Weights of a small GPT-style language model, trained from scratch on English Wikipedia.
Size: 8 layers, width 96, 3 heads of 32, MLP 256 SwiGLU, vocabulary 8192, 2.46M parameters.
Each number is 200 + 40 x the weight over its row's rms, rounded and kept within 0 to 999. Layers, rows and columns count from 0. The size before them is the row's rms in percent of the matrix's.

# q: layer 4 attention query, 96x96, rms 0.113, rows 43-59, columns 0-95
# k: layer 4 attention key, 96x96, rms 0.121, rows 43-58, columns 0-95
q43,085,145,246,163,233,208,196,192,175,180,242,253,236,235,183,189,195,278,198,262,213,234,180,206,218,145,240,194,206,197,201,224,197,219,189,195,228,213,172,200,198,220,150,207,174,145,129,229,170,130,227,102,261,148,183,249,240,235,222,294,166,240,170,168,169,221,228,155,180,225,225,213,126,142,193,196,231,263,209,231,136,196,178,249,151,198,211,232,247,243,149,133,314,198,241,156,139
k43,083,228,244,249,203,188,234,207,218,253,243,228,175,262,127,290,124,194,140,148,218,259,203,227,238,215,222,222,197,235,186,208,165,182,219,211,263,265,221,214,190,221,215,173,162,250,228,203,185,217,158,236,261,263,192,229,266,198,258,218,240,233,220,208,220,215,144,164,178,242,131,184,243,189,140,223,132,180,213,200,168,214,140,153,292,124,201,262,156,273,221,238,175,247,172,212,184
q44,079,209,213,183,153,249,222,184,232,193,168,131,195,177,281,196,190,158,166,263,208,223,221,169,194,156,226,135,205,167,172,259,117,212,263,139,183,195,239,193,250,234,178,187,146,168,285,252,246,186,197,159,250,251,231,196,193,273,221,191,239,189,231,226,249,199,180,151,189,154,155,164,239,195,206,177,101,161,182,198,183,170,163,214,199,149,307,287,263,213,245,181,213,200,183,241,172
k44,083,253,182,221,267,195,191,211,247,195,212,174,174,158,154,204,175,181,169,184,168,207,177,226,172,178,251,224,183,209,149,163,183,209,166,210,265,144,129,207,190,167,252,186,215,214,152,140,208,144,201,259,159,81,209,207,208,167,201,186,178,225,173,135,172,201,107,195,188,209,171,208,164,153,206,166,135,186,240,176,256,244,179,215,164,162,85,203,264,195,192,242,172,197,101,296,221
q45,086,185,204,239,246,176,197,210,263,233,281,200,168,100,233,181,212,231,193,166,277,262,192,212,225,124,237,167,181,202,251,188,213,176,194,235,144,248,304,191,203,144,281,217,267,188,141,167,181,171,245,143,201,225,263,157,163,186,130,208,159,240,244,193,234,260,146,154,200,217,223,166,215,170,218,242,200,187,198,207,142,216,202,191,204,136,171,171,183,206,220,259,237,158,137,152,210
k45,074,162,332,148,181,176,221,176,260,158,232,200,189,178,196,129,156,212,171,205,151,196,174,180,223,195,229,192,236,208,193,109,174,173,203,153,257,188,214,219,212,264,242,175,206,186,186,160,177,124,175,119,192,226,180,290,129,156,220,164,191,163,227,165,189,186,162,158,222,179,146,230,182,204,273,231,191,190,162,199,254,187,177,221,217,264,158,259,288,210,183,171,159,145,178,132,213
q46,096,201,186,237,261,301,108,173,183,171,200,223,171,118,260,144,227,184,135,155,226,201,185,214,186,171,176,217,232,221,189,234,227,211,206,180,252,197,214,218,209,221,189,210,287,224,123,208,151,132,238,184,157,205,199,214,236,116,144,168,174,159,218,185,146,183,191,183,197,170,147,241,261,193,123,224,245,195,252,212,235,164,251,203,155,161,182,193,195,176,274,196,178,141,113,173,144
k46,111,295,219,280,195,138,208,184,242,142,158,203,164,222,172,175,134,246,264,266,233,253,222,208,229,216,284,170,172,213,206,238,169,166,247,210,219,259,246,210,190,225,188,227,149,246,228,182,229,263,211,199,246,266,183,188,213,239,196,249,214,174,229,243,184,223,226,208,251,241,222,242,282,204,237,188,123,184,86,183,188,207,174,146,216,144,199,205,217,221,182,294,199,166,219,171,185
q47,087,165,308,171,220,205,199,235,144,219,151,232,163,195,174,176,158,219,235,218,235,167,153,117,170,222,206,247,185,160,169,151,174,171,181,86,171,285,211,215,172,161,155,232,186,188,152,207,245,177,171,199,243,170,218,168,117,141,130,242,192,268,248,177,174,216,215,155,137,271,230,239,173,188,191,137,184,174,207,268,181,175,235,154,226,208,161,221,204,203,220,247,232,241,188,140,193
k47,070,285,209,164,222,217,211,149,225,157,186,288,228,161,247,232,285,190,202,193,179,189,255,201,152,232,132,192,169,225,246,118,225,180,187,223,189,236,175,209,226,155,179,187,173,207,217,196,212,196,205,214,225,241,130,217,240,127,222,259,171,161,162,225,154,206,185,173,212,231,183,163,237,185,231,218,149,209,275,227,164,267,155,236,170,273,248,321,175,211,150,163,230,157,216,214,280
q48,040,156,240,170,212,253,152,240,172,176,144,179,254,207,233,131,128,198,200,221,220,153,131,195,240,245,204,165,241,148,159,165,213,247,256,181,210,178,210,212,232,175,220,193,232,212,186,182,213,161,172,147,164,164,141,236,171,245,173,189,247,215,234,170,151,203,231,172,175,226,154,215,294,164,173,169,114,209,161,206,227,128,165,229,223,206,196,218,204,178,49,238,138,156,210,169,256
k48,136,222,233,316,221,144,215,184,278,201,189,183,197,282,171,214,169,246,223,231,275,247,213,253,200,235,243,166,226,226,203,240,226,208,259,205,201,263,247,211,230,215,193,183,122,217,216,229,245,309,182,206,289,253,181,221,185,231,224,219,193,204,203,260,225,235,209,194,257,236,184,192,283,217,246,208,149,203,160,155,184,211,137,148,243,151,233,216,181,254,188,279,239,217,208,192,198
q49,080,180,94,175,162,243,222,198,213,227,280,213,252,151,214,171,239,216,205,197,154,146,187,221,185,185,224,227,158,206,180,133,266,152,114,238,154,159,188,189,153,211,164,184,252,186,219,188,180,115,211,227,111,182,206,197,175,184,175,178,224,120,150,171,207,202,184,189,112,177,214,271,194,244,106,169,210,238,221,177,223,198,234,182,115,207,179,210,190,138,246,153,182,135,169,178,209
k49,078,175,237,190,187,276,145,193,163,203,194,205,244,125,236,211,207,126,162,242,159,208,151,247,211,184,173,230,231,130,207,200,247,267,187,179,196,122,147,198,201,198,183,184,250,135,137,189,152,108,150,239,129,146,191,241,189,214,225,204,171,227,221,174,200,160,151,230,166,156,179,240,133,159,216,210,184,202,240,279,229,161,242,271,179,273,177,240,253,189,167,185,232,182,178,263,164
q50,074,182,228,239,252,146,146,221,182,178,97,251,202,209,205,256,180,249,177,224,326,188,203,182,163,264,213,176,217,188,149,291,210,268,229,211,240,180,275,210,256,212,189,215,154,220,194,219,197,263,179,177,220,213,200,219,164,164,236,191,167,244,208,217,172,269,196,208,229,228,167,148,226,123,227,218,220,138,188,224,145,217,160,170,181,166,221,264,192,330,184,224,211,217,186,196,204
k50,073,246,254,247,138,152,195,162,230,187,223,197,193,271,156,200,241,255,230,198,177,134,240,199,218,221,173,213,195,229,217,235,311,181,228,227,228,225,204,244,197,215,172,252,180,234,206,249,230,298,186,143,233,271,197,227,288,272,244,233,192,199,232,284,170,212,186,176,212,256,262,214,165,187,204,218,191,186,151,226,171,199,203,137,204,226,233,212,123,203,152,198,206,193,262,131,125
q51,081,228,156,149,188,234,195,203,231,161,268,172,213,203,232,210,250,195,219,175,129,227,185,214,189,202,210,177,175,229,206,193,211,125,95,171,134,166,120,247,211,180,213,273,243,184,186,204,150,169,201,257,236,197,217,158,160,198,109,169,235,170,216,163,227,214,205,207,134,161,219,273,166,237,159,179,217,216,267,216,275,187,207,221,153,284,142,229,213,142,220,182,147,132,273,201,159
k51,075,185,217,186,192,218,198,238,69,206,167,262,211,157,252,175,222,141,184,168,154,227,141,180,219,163,229,199,172,155,145,177,266,226,161,197,174,165,170,242,188,171,234,156,270,147,133,124,227,137,164,180,195,148,208,262,182,173,217,222,154,232,144,111,230,167,189,199,152,164,162,212,162,166,182,184,162,248,260,232,244,179,236,245,216,223,167,206,198,197,137,223,145,194,161,267,197
q52,078,225,216,216,146,221,154,228,150,131,268,240,230,149,215,127,132,255,118,171,192,198,219,201,152,230,231,205,160,209,263,166,195,149,152,170,178,173,276,258,178,206,175,252,278,166,195,201,204,151,157,261,179,168,193,199,188,166,176,178,211,210,189,173,220,196,220,173,205,200,270,223,226,157,171,97,213,283,252,192,260,216,201,201,150,153,138,200,229,201,169,155,178,224,266,265,198
k52,071,214,257,138,161,203,156,231,190,129,196,181,240,262,190,189,167,160,173,210,187,209,194,190,246,205,162,246,165,151,238,217,168,142,157,126,182,229,172,242,242,156,185,207,275,127,230,247,165,81,227,197,166,159,200,193,249,145,155,135,240,209,235,181,83,201,150,201,203,212,229,220,174,143,134,215,214,177,225,217,245,172,224,204,156,247,159,209,221,207,167,240,209,234,121,224,198
q53,090,172,259,238,220,174,206,152,299,227,199,239,195,106,162,222,215,207,200,250,202,231,244,188,211,254,235,278,198,130,183,164,264,207,195,228,182,188,180,201,169,224,252,178,241,217,195,172,209,202,153,177,172,207,210,216,236,201,146,172,251,184,160,217,277,211,242,223,194,195,204,159,140,172,211,181,203,311,290,234,191,215,195,174,273,300,237,180,197,187,227,121,202,219,259,261,249
k53,078,232,155,219,155,166,163,177,277,202,221,188,141,270,185,226,216,304,171,156,273,216,221,176,171,196,176,192,167,227,188,218,229,201,214,172,249,226,143,186,185,205,121,235,161,239,207,228,195,192,219,206,252,270,218,210,191,178,199,149,165,211,215,258,223,180,200,225,204,172,168,159,259,218,207,305,215,130,151,197,158,162,210,158,204,230,271,253,157,183,159,135,194,175,201,163,332
q54,074,235,197,227,163,207,188,198,228,182,234,263,227,175,187,186,182,181,184,161,160,250,211,178,226,203,251,257,196,156,190,191,326,216,163,164,233,197,171,247,191,247,263,166,280,198,190,189,151,157,164,142,147,242,194,265,170,171,171,223,251,201,205,184,226,209,103,182,184,217,245,231,195,230,167,175,175,209,218,252,257,251,265,240,128,249,110,195,184,207,264,124,266,198,252,194,205
k54,072,152,190,218,176,229,199,224,151,178,150,241,97,167,193,187,149,180,208,152,189,161,218,199,195,212,199,271,162,244,210,212,235,269,200,196,137,137,169,146,197,212,224,249,261,190,114,201,162,120,205,200,117,184,158,276,196,211,232,106,213,140,182,176,121,148,214,147,193,182,194,254,219,142,178,281,223,238,213,238,194,203,215,168,249,221,177,240,199,134,222,179,169,177,165,219,216
q55,087,229,143,120,216,193,197,231,144,152,233,155,248,111,205,156,211,143,198,300,223,130,194,163,204,153,184,173,224,201,240,108,236,143,155,165,180,197,188,207,209,191,255,257,203,194,237,164,143,131,197,208,217,164,212,176,270,120,173,243,215,209,219,175,202,137,167,178,196,175,193,170,182,250,238,206,190,140,247,207,198,265,147,268,178,221,109,164,202,176,202,207,200,146,192,179,179
k55,069,208,264,246,218,215,239,249,214,190,229,235,189,123,198,244,48,228,226,176,162,271,248,193,217,230,243,210,245,225,236,234,140,195,197,209,209,211,131,243,210,219,218,230,144,183,197,225,264,241,174,240,229,207,228,285,143,190,146,226,222,247,188,194,199,183,200,123,225,183,176,263,183,172,196,203,199,188,220,120,238,211,184,174,199,106,183,273,220,223,207,216,284,234,234,184,208
q56,083,255,257,216,253,249,263,214,195,137,135,215,210,223,144,164,184,226,175,293,199,221,259,208,137,208,175,167,214,93,138,202,189,251,230,201,170,206,245,242,164,277,175,210,245,220,218,132,208,174,138,133,180,222,193,249,168,211,194,263,228,201,218,224,213,170,243,153,106,227,185,183,178,199,213,246,226,180,188,240,180,192,179,227,169,248,162,294,183,236,197,169,202,127,162,229,197
k56,073,241,204,246,181,217,185,219,98,186,228,221,145,176,168,189,197,224,156,161,179,237,197,170,167,245,168,103,197,245,211,200,219,206,122,292,108,164,166,185,274,148,196,231,231,142,165,183,165,170,177,186,161,186,184,219,208,246,221,234,169,167,187,169,182,195,209,155,173,153,206,290,237,178,228,215,212,249,208,118,148,232,221,127,272,187,199,206,157,139,201,175,180,178,118,206,244
q57,098,255,164,203,216,121,158,212,211,223,200,174,174,281,155,168,183,245,196,178,273,203,150,186,137,252,196,202,209,186,170,191,213,272,255,157,198,234,211,199,210,179,193,202,171,251,195,190,203,225,214,201,247,241,206,232,241,256,211,217,192,316,202,279,200,260,176,184,224,262,171,155,239,196,242,207,209,112,164,222,160,191,145,200,188,87,259,212,193,260,264,250,244,268,184,190,221
k57,094,183,238,159,202,258,163,258,147,115,181,199,148,97,239,180,180,175,121,203,144,191,208,180,204,192,240,218,172,151,206,203,165,238,167,199,186,177,169,204,194,203,206,214,212,158,193,241,208,102,181,216,126,150,156,194,188,171,154,212,221,237,181,155,202,186,197,216,173,175,183,289,153,142,165,202,159,233,273,243,183,121,185,227,160,288,192,261,249,170,183,216,194,210,107,147,193
q58,087,201,136,105,162,104,249,229,198,235,282,178,189,235,196,209,239,204,175,114,192,203,199,232,234,177,233,249,215,184,171,169,338,146,153,186,215,178,149,274,167,191,188,233,290,190,219,169,153,180,236,251,190,238,226,220,207,216,208,191,260,160,218,211,185,147,207,189,188,204,206,215,168,294,189,147,163,150,152,263,218,252,229,235,197,202,160,205,212,160,195,170,191,196,241,209,176
k58,147,217,156,273,209,162,219,156,255,226,218,176,206,249,193,246,199,269,244,236,218,175,241,237,198,217,200,192,251,251,210,235,178,202,238,241,231,231,257,214,212,208,198,172,97,213,238,268,241,305,206,173,249,257,205,216,178,249,266,199,190,197,228,279,226,260,229,220,229,254,243,142,219,249,223,203,224,228,150,167,143,213,159,112,202,148,251,192,172,240,215,232,239,199,268,167,161
q59,105,211,136,190,200,157,203,137,209,208,243,168,195,275,147,202,220,167,200,188,267,235,266,207,262,197,219,149,202,228,173,234,251,213,224,225,275,262,231,229,193,209,208,247,187,228,203,223,217,230,212,112,219,225,185,133,252,173,253,249,190,204,207,164,207,168,163,207,244,240,174,137,185,211,190,158,178,165,170,173,162,203,247,147,182,106,292,148,142,216,137,203,258,231,292,233,154